Weights of a small GPT-style language model, trained from scratch on English Wikipedia: capped logits.
Each number is 500 + 40 x the weight over the matrix's rms, rounded and kept within 0 to 999. Layers, rows and columns count from 0. Numbers have three digits each.

# layer 5 MLP up, 1280x256, rms 0.147, rows 218-267, columns 0-63
474511483430533483418508511467455543484437462459504526530588499472499481500479445520492539484490500492468444527558553432501495425476518515493482471523481503479499521456516472512539524517575488
518436474507492493474456561477503576511488530573512470512475533401509552460480500577531620486481409564491536492476569501505539491508453468518513484443526523491501493562537604497426513489438542
492536504496514523449604505479464468476574505542487524495470544462525547481498436501514536527491492528460523548528522516462470545494422507602435517568518468492423466486483518524497457487494511
541514516492509497578519484601511502461574498566487531508507431497481529495546490511436502495561545454501502536533530524432495556452475458494519491517503431498575545485519520439546548471530447
534419505559491534503496457564501547518477517449488503520589542506528524482449500500454455505553582385525526495548506501499446526498441487511470462471481501515515472465442506479536468537557547
426479495550565519486483500485493447561471466481461509420548498492516446471534446508524503504579533515550521441510523476469515467527543474487486621483478478469518487473520448411544516477455499
534500573556538445462501453450515464496538512526434544492521529536486530471565445479459496559529530492509545452507500531497493536487494501524509500502536481550537481525479485486560469540443516
592522559411537487501465499442540483489496477480496527531535467504537512503530632530435445508485458447502535490482467603522467595476544511542462525526540483460474513532423490547463416488514482
549520508488566476542385534485452536496491514501479444467448489544511421510550512488522508442482471406519483484438476517479422473513582513535536533502442458462499569541547482513499533485557477
557507523494524463472481534493464448402493524482559489526559495536496527461530564521489440520531435495417447535532538475454512615510477495524557479457482521552503532536467509499558481496464477
491432545488445509522514513472493528504519488517540526491515532515496440493508587534551530489537368493446427507498501508500471507528486488501499510452511490463494506427469525514482530541512605
467528483550550430486484449469475556520479495461510590464488477481493499509490525491473479439522550511489506506515477496472497465464490510523486519486454467552547497455499531516469476507576470
499447605437603458511505504477463475509520554539486438519498431479489493529494448560541552516525471472579463524397498514525485535493493513517412484480445499503519480504555489527429491493516505
586507399495524529473488474539478494567550501451463481550500484559459479517474508520571496523501492468528583510521473566488462502518542493499484449482516481524505482541515487505532491531551509
539502553543478464467541474468510533455456523563463530489525506517581579542517530424445493573507482488472475490530490528529499450524456504454464504568491530517563538478466476518570487533476460
480469567509562494476492516540522431514506453526479509451500544487450486528476477525502403470437424525502494472506447481491523479421440499535491496481501500496538529559447508503565559583471555
461505501506464484559525498476449538546526535470498496512538455511539579533591459504503561463472505487507546385510565495488524512485488515489440497480493569516538460491526496498521543479430452
478494496526554469537470436516486560464467519451507472442524486530550520513470547469519519528463535513530491514438406528516529467508511563507471518440498464495511528498542509480498574476459479
456520524495492492537486456498512510450537532529466469494511446539483550474536495526493476526544544465586534460458548487507501453501461521506482551482497530507523540561541553529531527527527478
450459405525487599539493535551501558516438576550479521492588556520528499463499473464449548489498474514528478476523418503497508526533430473575526451460500485451513541532442521441501532556562584
484445579513470523527538503500534425545502518494588476529637495488498552529581473566483501504509408470445545453512509522515477478574543509476482561487587485427526448480428459564500520478552529
468473505493509625489460469525529510440469432498568500561503493519461497519509503513547443492449561528515578508476466535503500494458460463471558446406476515491446480530502455473471486499476528
428530520522476553494525597500445547540448435477516508466588583499557482584466483519486493517543452450485502452479496520503522503459496540556507571581502544497546494523521492481487498522468568
529553521557511511488465537454534565569544432535490538522529513518473535495468499455421510545456469502537427488515459466541552569537432519549535498524539511458511546500615519471529457404489550
455372554504468539484430539566490526460455501562467437482417492482529513469545503485499471598487481528502450557492513511542466490428489509510509490485464569429479479528476586498530518477462482
530471529469497443542553545503487559382495493488486503565479523465527503569470521463456484527490535480438495548475462566516496555540528501471502525454462500484535574452468463444496515403512479
416399559534444500462540597412496439492425564491451505508504497494509497504521514466345482546470485543438482455497533513509480544495437484493539501418529552566415494482486498475403498500582487
641559606483429480498503527512470535508493464503467478432461443408513508486527466524545517466436510508526470529516491503483524484434528505451510468451524517429467487507493508570506518490509486
479483516523533444544507529527512605449529419541517450546438476482501475552520545473497498495482490537571523518576489463444527437490524445457432464460497449481472547473462506481451560474602459
461488548461582600409512624445502429484476397492527434520503530506472527543488491527529512462523508502468523564563541602573496424528465510599548538518520614476481459540501448417491498550478495
539481542570484507524437468532518458530503496500473476596527528490493512491462540555511497566543487522513506499506560510529530517522550494508502571562486507493464517449471476473436497555547494
519447517451555495486478503485498478490564527484455477473560514507544503468479467554522457502493473514561484450511474461440499519527527468481475500475468458496468547525475533497552508407471468
542483524509566455516559563497488473464546520492494510482502511488519563482541452485453541490479522462543486542538501543486506470552561506548505571436423522490591489494483535454542526480454500
473506560558450444493516460514586527485481537459480500522471481459569471495495498514446504516504606497458546540539539427592509445409437540524472454490484458538550526461446514507531503493516560
468556494455523429491469549443446515442470442481487514483539512531550476580541548425485474524539495508521513457488447564461452466406483433472521497463511597490489571447501467509484441472489510
426442479512535504472476466426486541537535568528419556497511444547452515481509507473556460380606537506405469421523462468505459589567444538555520476469498607601547482506478468491494374567633481
523540476494507487540568510549501512491399395538538518456537540462482486431562514488526511514591498508500412516462570551523490484475490531552491498497531440474537527498469515502481506486502450
531536496496544501482541506521456520492535528488412480501527504554492585525489508541504525588491547561496503496487428467435479496529498496539502518469530516477559448493434544441406466573501549
448502458563479431492499457504474538546483487511519492502542464535394489502490482492571472512539505498530510538519488514459490508412500466548496517537521547494526449534500500516540509487471523
469505473415529513544513508463461485445505476496438540504435574447488509453468530468482463513494507560454506555476420513478502519485533482500489562507520510540504481556544442469531485475462559
434510470508492632468556497472531479513501431503549490523539512461508493527467506435506608514511511496504592451480463485540457556497553524530489548544542469514447440529493517481543561490491476
478505465485520526535446535513444460534472501448519475541664533501541513504483519440490543429477459465507445469504580514582443506540459564510423579558522479453515525474550472516497472479427498
445496502483521511474442509495525497386492461568497537450457474521516562502558544464519500497654566554480528533530511492512479495538502436543427541532488473451506527522536544455420487441466520
550534505562474477537490485430493567503500523476448501483529486522518518488527442466466519526493505514467454480506580535523495499439494468451537475471485422502505481469569552457508461502517535
498511474517511470495497513469463543503436488505458532516502441406517471525555497539503505503479436472532502542474491492537592515492500500517498435510471537434498536529509557521494459503500566
499507439478521515481562542472561501576537506496513523525493540403497486511476503585464524486475417457528588581520507512498485480486473531551498511468537500490496573567505497493470584514523525
571499526494486491479474481571482597507461492454587470501448556533491508463500490484549517475591539496487432465460505448455492471475473450560559519508517496522495516519509435515484471509537498
572511507576452429553511457494506480476425533487536517463519549594485490457474518480489548500465521490548509525458550531562514442504453469518514488484522520481489539432547504523428498492513535
462519526516506540468565549491576502545489507452550486486458548474497483468529528488490529466516512523441457458534489540483510580518437548514485513513588479455405558508473480491453493512490540
517570490474442540513463580521427468500446495552524464516492585486477460505469485496507509422505441432465519522473522517532440530512540520463475437567490573528475532528493502587517478513468467
# layer 5 MLP down (transposed), 1280x256, rms 0.115, rows 218-267, columns 0-63
511614478492463469506452553459500461532484470525485586564535547549462554491464508545579501521462507524567516566532478441512570488452484506477591496525477534489456544401432493396504472467491491
469539415495550520486517435484521548425506562540482558395494519508490538478518478510483470469517454458500518485460534455415488506475546531504480505453507426541504546513459489556510533513515563
480562501523582482509560499516542567487478566508527411477487518480520483436540435456546485561394459499421549508538532531526467473521559461550434449557506483513450479453468533416508405491514417
547609535573476449511576491495479484506533437454492547464529515547458486534586473503476513490485554519527544492520526500482505488517459535537485506458509474485520544507499512492497487457541554
505458432474482507503519500500499399580562552557463519538511511502546541482482510562532536496460538526532467473528507487547486511529461531495486505425495534535602472498556475470547466449539510
510586513517515488536440541486503498575490479520489495490511505545523495497424550464503523516543537416537511474428495441391508475564444548526486520566523493507470449474460481479564516501526476
514507475456511475468456522427582399571509575546451543538566475630528503524466524527575449586519504496459501444521526527433443455509455584557493539454490436442545412495436426465574452531399533
547530500508460539549439474571549581510509522500382476409507476516527470500538472452510511476518565536517461545501528443443463526488519518487603448463534538473545514535504523516471449512475482
518523457474507504513498528527474526539472421508505511442460500580518506605492407474550528500465577517520512591495561503544461578533490520440541568489488466507484506532459431505534506495522493
497536491478505501569494504553475596512446419448509482492477534550540515513490493490439514526465482519458437540516483440512508510479441470488553564487508511465521541487434557532557496560457507
512523552480525577517519502520472528506482549453486446484478475463499481458511411470501566487511420549533499505461495544471489580413419454479478505471515554510508559526537466560483514531522556
562469473438500532569464575455499416477562497515479573464529488537514487517509560518528514529509478587496543495497484516508536441471515490574510464524507460502511537475511554554435519434516592
483579439552445490450507508433587470482441478490504504534517527512523528452573559511451496488488495524516477442490509517490515447522499516494475444556495500447536486457453474559505514526553501
467466515475446574485509501495527542498480515525549451485480527522561528524529497462630441512512472395573453504478487488509516452497491561441507433480502511555546442537486544543560468488517526
530529500505454541507498494490538472500542500487428480534518531490510499485505479492486536521479466539475481476498490506504490496521468512469533473544519541517554495464473542537525467444471496
513466467475552498458492511517545428458473449468510527569437457536477519429496548468475476487491447499496496530469499480475451490508514535471545448478583539515479447525514488468499451502442501
507451466522461509539541529494440474506513485513497489499507482474451465534521576533464497506481459480512494429524532490480561475499490530442443538451470527517494452488466476475550529475443450
561468489454486515518505503506476411534554463495531488539509517470465498451531560521550504491514498578486540509476486487511546531490490522531484472467501529488527522523510476544550522521531579
532482535536427500478525411563485515498559459571509533533475496561465451474531503502520558491504465504630463540508555507518444522509469431529464466514458497493529548511500475546518491513570533
517533465528509523553523547441524528586503484544452508483512399448500469451467463526499442486508413565547532474545498500563507540504503479457528555488523463467544483474495471444514446572571598
430511514522488480495473508498507511561469506447516597505468484587556523524532472441483474561528368463415454491484513508477554457533464486491448475523503534447476450576488482536509489491486525
481548488498417476541526480422476443473504494576533488509593492405489531496521481503485508527422525493529453493518494487413475496464496502516579527522479474573463554582519476487580492474429518
599517462377486540516480425549484587492531520501513451507499505490511481514442485490535474420519462522490449458449542491498545481493499481443524488451432493509560550448503496534535469487488568
484512525470501461480507554520438475476515467508570470527493531518426491409440475515418493426484439509503449394561514474460491510497508491487506545507451518505453516448473463495553469474495445
472497506568508525541498513489522533530460475526534518463507522420505587496489482550516503532549464525520489469517537606481483489507536513455470525483540440495462469529446425469510510421471488
541513529446497436505472550478452551482520490454460444480436445522490497479493534476466537550481476480461469451543520504499520482483500550525541514436528523561480476494572578530502501506424491
538454517451480529521482493497505398522536503492501441471547481453546549452520566547466484524499546532449485517450539544493496498500527478494556454500495492497513510513509503549471507438446462
506532448509483471471492507503563449520535532511420402483535481533516563506549457466490443497420537472502506570471539438477499551508450521465461516553510482517495434529533410496545528435531535
547552561421524555436462512508469428521554526444473471530464524418525496551503463496544494521483449546563526485523594498490496536518569462513548533458506575477436519521487527538506468490540510
470448516504431537514554501566452455448475450483599406480510533470475564504475438612547494436525573482511564559502552542540524520530501445586445510494487469510506476502554493525511586529534529
536531547456448549490464482556476501523481549499513570464517526483439533542420498536532487477496482516564437526554440431493498556542477504571484493499513433535512537485533491509436531494547465
495544487479560494513542440486540574440458552547510523505539490501514505439529511486517495543475484436497515563473503450556541545544461538541494498508461471512526487472531561568442448508492484
469418506480578514431544467558420624465454492494476465566449499440411488462492535515483464485520515500554493492529501407519479516580473564516537532481543550571492402555449510513516560478523483
552519501495467518601492564469478487548488495550455513511490487478507453538564528496526525469451547496519503554550541476558523495487449466506558497535520537454535497519495572509450538488549482
555519509470510575484499504491503496500470481509497504464483494549497562541550501469473411495469504467467506477531527540512466517519557471454550559458397503513528455456502516538551435463492506
492447505430515531543535554525455479566516543504404525501465492486484504493531504538559512418510447475491441473494469404540422572578405572502511434500520521537504490542525426459511453472567499
440473447555551411417456471496508514501483569433466472483498502532479488444476465526494458508521510502534525539518507533467494417572431524489518534559464449529466498517488498484462498448475506
501516424541583454503572513450480420487569506518533466492583553445462440578533522500523478458536494413504453510451522558470505491509458462501481481560438544530590515520456558493454459501538498
474481518468505494464522521500508468450449549453450515514466438440545421517521495488480488508489517483489488537472518452434478505448467546593563508608456508468449467473466532511550514475464550
487547500492517474522447494537529531500512533495426502469420538469503418506527484504469440495477425483442459535558522449451504505483477489486539551449508473538496542468566459515547555442487522
532457459491614473497520473498508525528572529479551483499474599427493479494454515485507559553500504479521480476464520472567543494381458460498454490500521532482526423497513469476510507567474560
606492490563502602463529472480524570507504449434536449450458483481506450498472528445438464428479397507483438488486518416479467500426450520471492412531528447516587435483461526482502529535492533
522520488461418549553540564491504529486540512454515490423446540553505540491543525449469483556495490532472532542491511460451513484548452506595544494467455438508484435473550522449436469456416524
452590450412525459453462478528490455452506454542456428485470506525429511507456505526474497503456522549473491495480479497529464471466508499541510497502511513512523485526523518544533492523470517
507545497479495497520552525474465456443506503516490533471437523470600505502514511479528515479488512478503423473506432383524466490528523484466501536522510549460502498493506421524524560448461536
447463562505478492513480477492547466490553448546491560485485491467474511485506532492446465522511485473524505574491466484523503523515530520487521550519498514483405534522446466499516506487512465
494548558520525503486499483507511476472482529502481472497507459518513517484517493503524515516382465480449511511522500492470427480482485432549488425525468524457526459490466437503495484552468494
399508462514482477470527450554522536564467576473594478511499509477508471472492496477507397489465493526500483443591518506440529418522463546412457538500495573493502518520507471428441384566414453
494468487498539560443481527487589489539452405494475453463484506413481496526555510485456494474597536589548491430505504505550518456553479473596497479463550494533510488471457485567450542481489484
467509491562416558579558492552495540521447518462437457555523498438483433543495503514556384545482529498442504549549474508508493500436478514511586471430443517499464505413537518463522576532465454